From a checkpoint of a small transformer trained on Wikipedia.
Size: 14 layers, width 384, 12 heads of 32 (3 for keys and values), MLP 1536 quick GELU, vocabulary 21705, 38.4M parameters.
Architecture: RMSNorm before each block, rotary positions, no biases in attention or MLP, untied embeddings.
Training: a variant of SOAP for these matrices, 454M tokens.
Each number is 128 + 32 x the weight over its row's rms, rounded and kept within 0 to 255. Layers, rows and columns count from 0. Numbers have three digits each. The size before them is the row's rms in percent of the matrix's.

# layer 10 MLP up, 1536x384, rms 0.105, rows 1419-1518, columns 256-319
101:100092143108144118138185103134155110086070101140115117073157097174152095132054120186122175176149110163175155111119131087065182142108043120171082133118123107180114152140090143177158167125098171
096:193125192141089134147098142084122075118161101111156153104165055138114195140167102143106101097112119127118139113178124132123150087160078145084194174147155165118109166122115123137119096185094142
096:129128128109070198132106082100121102070138147120129120130193135059119110158102117087086100110137162100097154154103188113092106170218158116148132163147132118093141138104060138089118164126103142
110:100111086119166160122105132141182183129135159118158110156096144174114123129171141112097154078105089157201099161131125119108159172115153096127120187124144108165085154095153136106125158108075055
130:114156139134133125110118145151100126148149138189149123075132063124087101094143056068098098130106125137127162050100210169167176057121119135102109174131151091088152117143125089089124142083104176
097:110130198132084205132089170131170082129119167151166140166120123074150067069091122108160092139069094111139190154140119096202100137071125102180131146113159172088142146106134107063164074142086161
105:142125151173101102096158124122155065092159141117184135096123136168114196101159139096157046178080155171092119072151191149147152140132128119134129140133065103164109153178116133064091153116140167
107:191174146105138105167128103095150085132153123127144097075121090139117141114072200137119177060118093122103162120084199097106097170161123140165089203095164139126121102156251158086142082107124126
113:098152073149125085150062113128157138146135079157116148161094195143116155131152187057055132096177168149131096154159108181112089124046117161107090115153120099157115110146101111149123189122140084
105:075129129106058212120102088084141120045152168119075114133162149179161101091092145080128152166116122122125125129220130092073192119182151171073087137155126134109110126146158131186099079141093161
098:129065190181140133126129123143125160111080132086137139114120103168164077142085159091105116095111124135145122088160154136094146228142095079066143185182110109096128160088144139131123088069174155
100:107170116115124074123078110105190167164128095175159114152122131074201119144103171069114132157099075136085107119153152124114102103111162120076137099122074112139147177131110070119069112145114174
094:117127118119134092182180153056057148136102125168122109101182211181141114131194202103112121111133100094108069102146104092166143140206106123129155164171186106115160134133131090099124119124127135
106:135110106152167133104155177126185072095127151139128122112111140133164071172072153125189099138123163149169167143159174142125161142168118154128172133126144115129109085166140144141160119107141142
101:099096104140166118092124143058195156114091060122131167120122158107168141108154222116083105062122106117115117129119103100135135140191102104095139142088112171145137148172106107143086152143054131
114:094073138121202141141144108101111159100081137171153120194119091163148096046178120152096166146068157123109166192160093170126114138136132083132153144129118090106101166167113106191108155163140096
102:112118144125142137156171092085160154115117115114140190128152181131064098106143116165093105122109129078089106185104123190156167084137160112114127081162087137132143116096131142122073112161183145
103:152164132117088121158151131109105152095153164158180084109122115111156193104081169098097130108142130095128064125130201117138135082156080109093096213110102194112109087172122094158177145101098130
088:144105148100114060113126180164130144120115125133127103066135126137102151144148190065092117153131117186081129176119148110121148079185105101123154124102094061130133101128068171158128180150153136
095:143170139095103132146163141101133091137203151173121090165128089188129174148131071135116118088049129171136119133136171151125157138097132126080158084178101091127087134151120100126147121163104121
097:172157057116051098164178178130158203130139087130125108073117127066095115100100168101112129103102130108094077119125099078163130095080162155163115088126174087188115163111153084132157149128121114
103:150090149095139115041108099150127124117105161129139166088073128121166188129125148156114182103114150106170128141159162097093186182149157134146136133072147100178173123158117164086049186206182093
099:138132144110155095147159156145107131080147058166098104102171129098072098071151117083141087170132120101106180186119136160143121130139068067106159133113169194124072152135174122104055101185112153
100:124104170173098170152116170099065118158132129112149196161119166107047045046104114136144105150102130139162077077120163153161139114142144166139096073116172055083094099111124118101201090078107158
096:114103127173097067105148087162224100159120120097157171121081075108137157164127143149118058122049097159148129178121133068159128177150163082172138147151119164150128141210164074092115109169094095
106:093163153158086129106152103140143061168105080075113133088166115126080164091150129143166135109103116086117123175090139087180137137145149148103082176098200137073168124138134170130125100168129219
104:146182057146139147116162117161138181125099129098142190136131173138057178117132132128077119088066141047135157166129135147142127134139162173109129120103174156146143134174126124054124129133177123
096:120160110097110089103180125148124118121108113117144110152171074172133113127110185125103153153105146172103118138059144077109061160170096122098177114163180123128120126174133190130129147169146196
103:102084135175141131094085138072149123125125166189158119178135092148118139105088152072144125148121120130086099148117190108141151128109160138154152140101150088140106167136088144127123115094090106
102:137172175160118152137137110172066107102107149119115169113104098077164140173093083104123141098027136148149097110182141064100219098125101108115146130158120122109110198105144085078089115118140105
111:126124152208164105091102101151113134163050050120133121121154092159152155148068075155142063199152098110162122156142122128143105094142139112151130180073116152082101175116082146116161129102075149
093:146125136108116128091216158120104091170173135158132142126122161088074163148089129117141099107177142075097155127179171104141118133129095140127119161201139113126126077138106156114070114122114184
115:128104090159087116157130169110151112128124128157088126137169135138110150107083157128142167144148157178121122158085108148115131053066136105077100150150147097156074119134134203168113115115091082
104:129097136156109125157138105000171138106165106159133148115104045144181067119172161094099172097084132153165073075145123126130141083109110133165149183142097116077103124106145082159111111077189121
098:175089078127137058152121120159087099114117152113187114118122092134127155145103117132133174148128129112144153055119154143140167169150150075140186095133163128103124076127166144138174108144157125
100:072165152146006164117132136115173100135116179171150137101158096069103191096100133161066121123177117181137101174145128123157107117132136193136136058112111135134072144111135148152100090146159112
096:171157142113157136097151198126177179041126079160106131156083157123136078185134103101151090097109121133120115136142120163091145126091092198173140115087167073116070172135192168134156124127150074
089:129114125166131114154133088087156170088114101125180121149160144097226125142110103183135157067106106162120104154087166098144174157149134114163130094121177137143132083150179123116160115091107123
102:137108147126174133130140085112128160149092160149113081062176160125114157163211153072147089106182117115183123160118150130142107124155200141138140126173084153199112161123165123200138217119147185
099:112083166124047167119114101135086067099147160136118074162164126083123108111097104121126139116111171114087170154144111132100124102136192110153161140149145130101140151152153110099060108081105185
100:126118157131170103089163179144136169101157101172140158129122167166063116173090134081052105113096143164153099093136107128143141090128114126162099102119132094129118138152115079098179159163121139
106:095163121114126035125097174142075146080125094144123123118176152100105098166159134137047079082065183130176138094134133139091110143131131141172135091079164108126086111149151100091085093084134086
101:125143157078059123160150133104110155130086088112102152096097147170144140150142150111090131137090115145048107136179109112073072103094149130108140093119099118041126114153132194129120108137151180
096:157150160157135126098133077185119088106125097124124054117089103129107133050116173173136143155100151091109124092139131087139138078158119213149119152118188115153120166109144087156117104137199174
095:130139082089166085126186155119158077163105076100075134079119100161163130098158162101145108152135146117162077153120136115144081076193157144146132119115134106109143114116127147098179108141162114
089:145159127104176109141081185105113118176093129135100160181173144129098128120166128122098128174110125096149099135147157157169106130132113162122131186146118151102121122078145133154095089080156072
097:135156139137185091115180138165107094160124093153106186162157099122080155172150154170117072122046114115185104111141136109170119153123186115119117078168096056136163104154129184065154171081094113
098:097141131160119094087143154121078145160112163101142071126066134113080128114071133091122165169096118113100109087233220153165133164142078116040105201127123187153162121091137155149145149125158086
088:157110093068170107153098133112100174127064082104130156175134112119112146104143097118083078126141131085157121204116154159070144139166074089055085105148101186103130060120091109115107131139122039
093:106162125141131107139127121155080132111131138066135137094100123122143122101163101122140138117096057115127143130075177157092134155134124116177162145154166161135133144077160120153101111107105223
098:188132102093035169155172157101092124107124129204135101144110111155089156057109135140150109145168121163099170169162196232179164099120139110135126133113147102141165139184164145190137178160126115
101:122159175078133111107126115150139095115153078097132094115152194122149177172101109111195126167078104153153171172147174121188084149149068146107149096119163121076092126083115118133117141154102158
103:130162106134125141174127122188088136099139162123115148136119132124119094154096158094039119128134125117108133138119100132161126169170153174181134154135153117119101062129115116111167055148037129
099:127105160151151093108141143123084106067107140158090134100098147120131103124119112151173143153130101101176171106147055176084144126161137173126159173112130120132108130163128170089084097107105091
098:150139121133073153107115089099090173131118099145146172141161169149154108126167107156128106116145167124062112114154149125124160111118120147128126145172167142131101132163151172190137114142094125
111:168065107128127103134111102108187051143089156144146154123155149129127091089126151120163140176108127138108123177115117085114122122134074126103123159190069102116181129095145163126184101114161089
096:086170141122160113132155159152198106101138205135081097088151064135108082140108148079091102106088093129161118104148116215151117111112071130063164130075127133124118123205160142121090195122030162
087:167085133114090124151100100077135138129093114116091138089130133154072102158125128143146130137180144147105135158110172133102134090124150119215128140166128155126091129090140163168155116105161090
102:136136164104115120095168104132148162096186127142137098109156091102137128143125154076120116089079158077149103154109113117126210149093143151056124145078175152169078123117103082094049087073141181
100:099134120180182121144203091121092111100131111178195152215144170115164081219116116167077167110129194145112091143144111127138160106133174157185161096087089156145146081173117138127140146086144147
106:147138121169132080155116111133113118087128155103133122070147097189105110151088137070120107106220103126191126197105127160134135097157117163110152088127165098131111122197154151106094125171089138
096:093162127067108141080116126089143121182171130105128134134080164121120128127096129090132145132142155100094112123099158091150185069127106154087146147138134071140145116173113090132187032117126148
097:119092134114093106161154116146178125107142159114089096114168152113078136096124135132137159106112151092112096072105162165060151188103140100141153108066131163122082099103116127189141127112122122
099:138126125071124116098144114138155155092154092165111131061169126143046168105093170123123137113163121093155088108140129124186184154120158116122166102154117143074137074139158140144062148173128091
097:135114106183137076127137116138141128105139152141121126143108145152186099104090086096159129140083123139136069090130125119076124076140133161198126171156088119120108144156125125110149122050148090
097:097142024118155097152150118104161140049162102106130177166130091122102159078125123112106102122122144128161102083104119121144147157119116124165134125169110131119113167134137157119181151106129065
093:046114197161135134131139157102073070151098106112111124160112118150101068045103145103112078134112132122152083167147192129078139094123120144152152091119141125156110077132116118096106147121155144
101:084120144166113096166169158136151127134113127125174136171133181142145198117196129081145143166077152131115125096132199101094103055149145132102151118163090116118157167121137141131136113098117127
094:084090130152184131128131103102124110205148139144142194136079096126213060145117088169151123105089081094148144107109111102116126125145093179096159109104131146107137153112164043089108135109125144
098:178150105108109154046169125111128175143130096132124135130162075165153235154104137185098136113174173131084146117098134119136111087141192116083147070142178112084115121118146101184148077161210113
093:142151158087089098140131120099139146137119120185158175128100133079188120100096156153104138125089079113120193104143149137111149148113161207168100144057108089038109162120159144132127057131120076
104:179182102117153099078190083120180128079117118150098144139185146118087110154128129133165142124110136151158102178124156113125130140196096133163153140149097150157165186187150140090129124085129125
106:102059082096122128119103128143146091097109094126136130177128111152113141146142152143082133115108139145141065083162167153148124185089122124169152072128099087143050102107117161114125176134209079
098:155111168146136099127138118134121114124190114185145141203111112052067075096136097133139132114164148033097113189176143123107182121102132173156084156177089157123143110117062167124204160132127185
106:097143099146124174131154120141126146032111094140150128138080128121182107120148166065125109164059103072152129134105102136119151105126114132077175163119149157120129127188120118150096125144128188
103:141161104184134117126101154122096117145101102162129239069167152149094126083149112125106109082121157098109159130084112105130109140142169153097154066123124152158163134127143142136137086083143068
102:085142179102124110146146131115176107095126151149130114122162121093134134149120139133101098108101090179117196097176161074138172153154106100118160137148093099064098129093083124144091130106078181
096:105134162123080113171160177131135176139047148134150072163117150123137135093121178105114083102192131133093147147138113094113156159062138190073151119148178176166090157174157100125142121113140086
106:162124161150111127171122100181100118115101080130165121093159109148192117149109162147151126121090123142134173143105156142094092115095056083169104093129157135163153170125142196147138136124121084
100:100175179140090147140114091076204074057095130095186129089124120162067107117154057091177154133112103066157159143122128172138133109117154159170128106109115140141145120108166108153116116140116111
099:140135090086153143071197138120107171143121122122117190101120144159161135112095137197101168184055058185136170110127111137095116139106116147116085099152088123157148114180115102092151108248135126
091:105164102147142078105080194119126110129150132178079109141049155158173149108142087099124158103128148212068130155179179140084147109131122165110169146148118141149113142176092134118149187084126115
112:144192095126098161150200119151104147116107117143148120132151149105156129098097152103100141098158186134104126114145128145126125081165120146112176130100123098115081106129106138140096099168161163
102:108131155105167143048186126130123120181118072085126146108168076116091129091081158103148175152119152179100122172134212106068117076085163113069141131113132118038164132138153126062125086142087137
097:110124106125132110107117162114153170180150188138128084195128083137111124140140096148137142175153121134115064179156110169106130118125092110142092106056151128095121138102131147100148160140135115
096:140146109147077172141130182119168153114096143130153158159134107151146131182156210161130128125110112090124054114093106128175211109164164111111097118125145104096141137139134153127121126145156107
113:103111109138162167148120093113133128124141042044160117105049092077139163145051087195138094132107184105148095128108147124111096176117150085116145147130192073104176092113116105097112170101137143
090:146123107128120149154087130127196159111179108115123136168126097135092125125129092194139095128143126108101118098091105129171144194096119075158127149073111127095186115118115131087127119119102132
117:123125114124146131098094088124142098133135137109142148129160066169081137084092181121090119156095089175110103166105120153143158090094161152119118138096117136044180128148109180132138149150074154
100:065115143152136106175140126145132118137103164108091130093122139207139126114060065124142185195203126058169133144135140068152098134132098113149123073147137111189095088098117132105117094065160163
092:137163119126129135111149074125114183096160106026098197134064152122097137169133172121054123121127133112058160119155056121115141158122130140138170128111154146130150168134138186132081144118109163
095:154106040131161163164121106116171106075170067122120157125150105066140128149122094099195128103144121136139125157119089075030053116141164063085106085178099130139188100174105130111126089127097176
092:125133132116107148108138157117167111139122099179129132046079165125108110080118143130138061077144117119102123187175176105141104096160115141131161161111062146117165176137163152035062112036144096
095:130161142116066093118135113120138135220122164157114113147127116136102157123042116118130119106169196153151150130180131152152129144141132115090119128167082017109139164155145119146110085148132119
102:182093119139129138187149061111119143144125141164167118107116113121105105068136151163096196110134183091142140150080178118143172078109146190085163091151170167047148106188092116127117063103091098
106:082152107141168132141153099059210148145131177096137119148130135165137076199080154090132104157064118113082121142172110108116128131180165194165155121167117123099096156124131090137119132123128123
099:098115138137134181133157074133165122117117101118123123170151173153144170107149148110201137092153118136153042111108150135124162175174061124102139158133115132149141136169158151104056116119160084
092:123133135137128062150171088154118147145085117143191127186110119107095144113156153097101122094083108087125173074120141137119128124147119134076149097133095129153122106127109189141089072135109128
099:110172136124093139130131081157122094145077133144130101182177172121125121092137092128131091097123146114092119140145147165049117159119125142195137101135133105108092127111147139125206105085087116
097:109227124173160109131137119144146065120109150182100119117092116115131123118152138131100156110121142161093072143175153174138185190184101091097140124088161091078096146171122186104125133145056045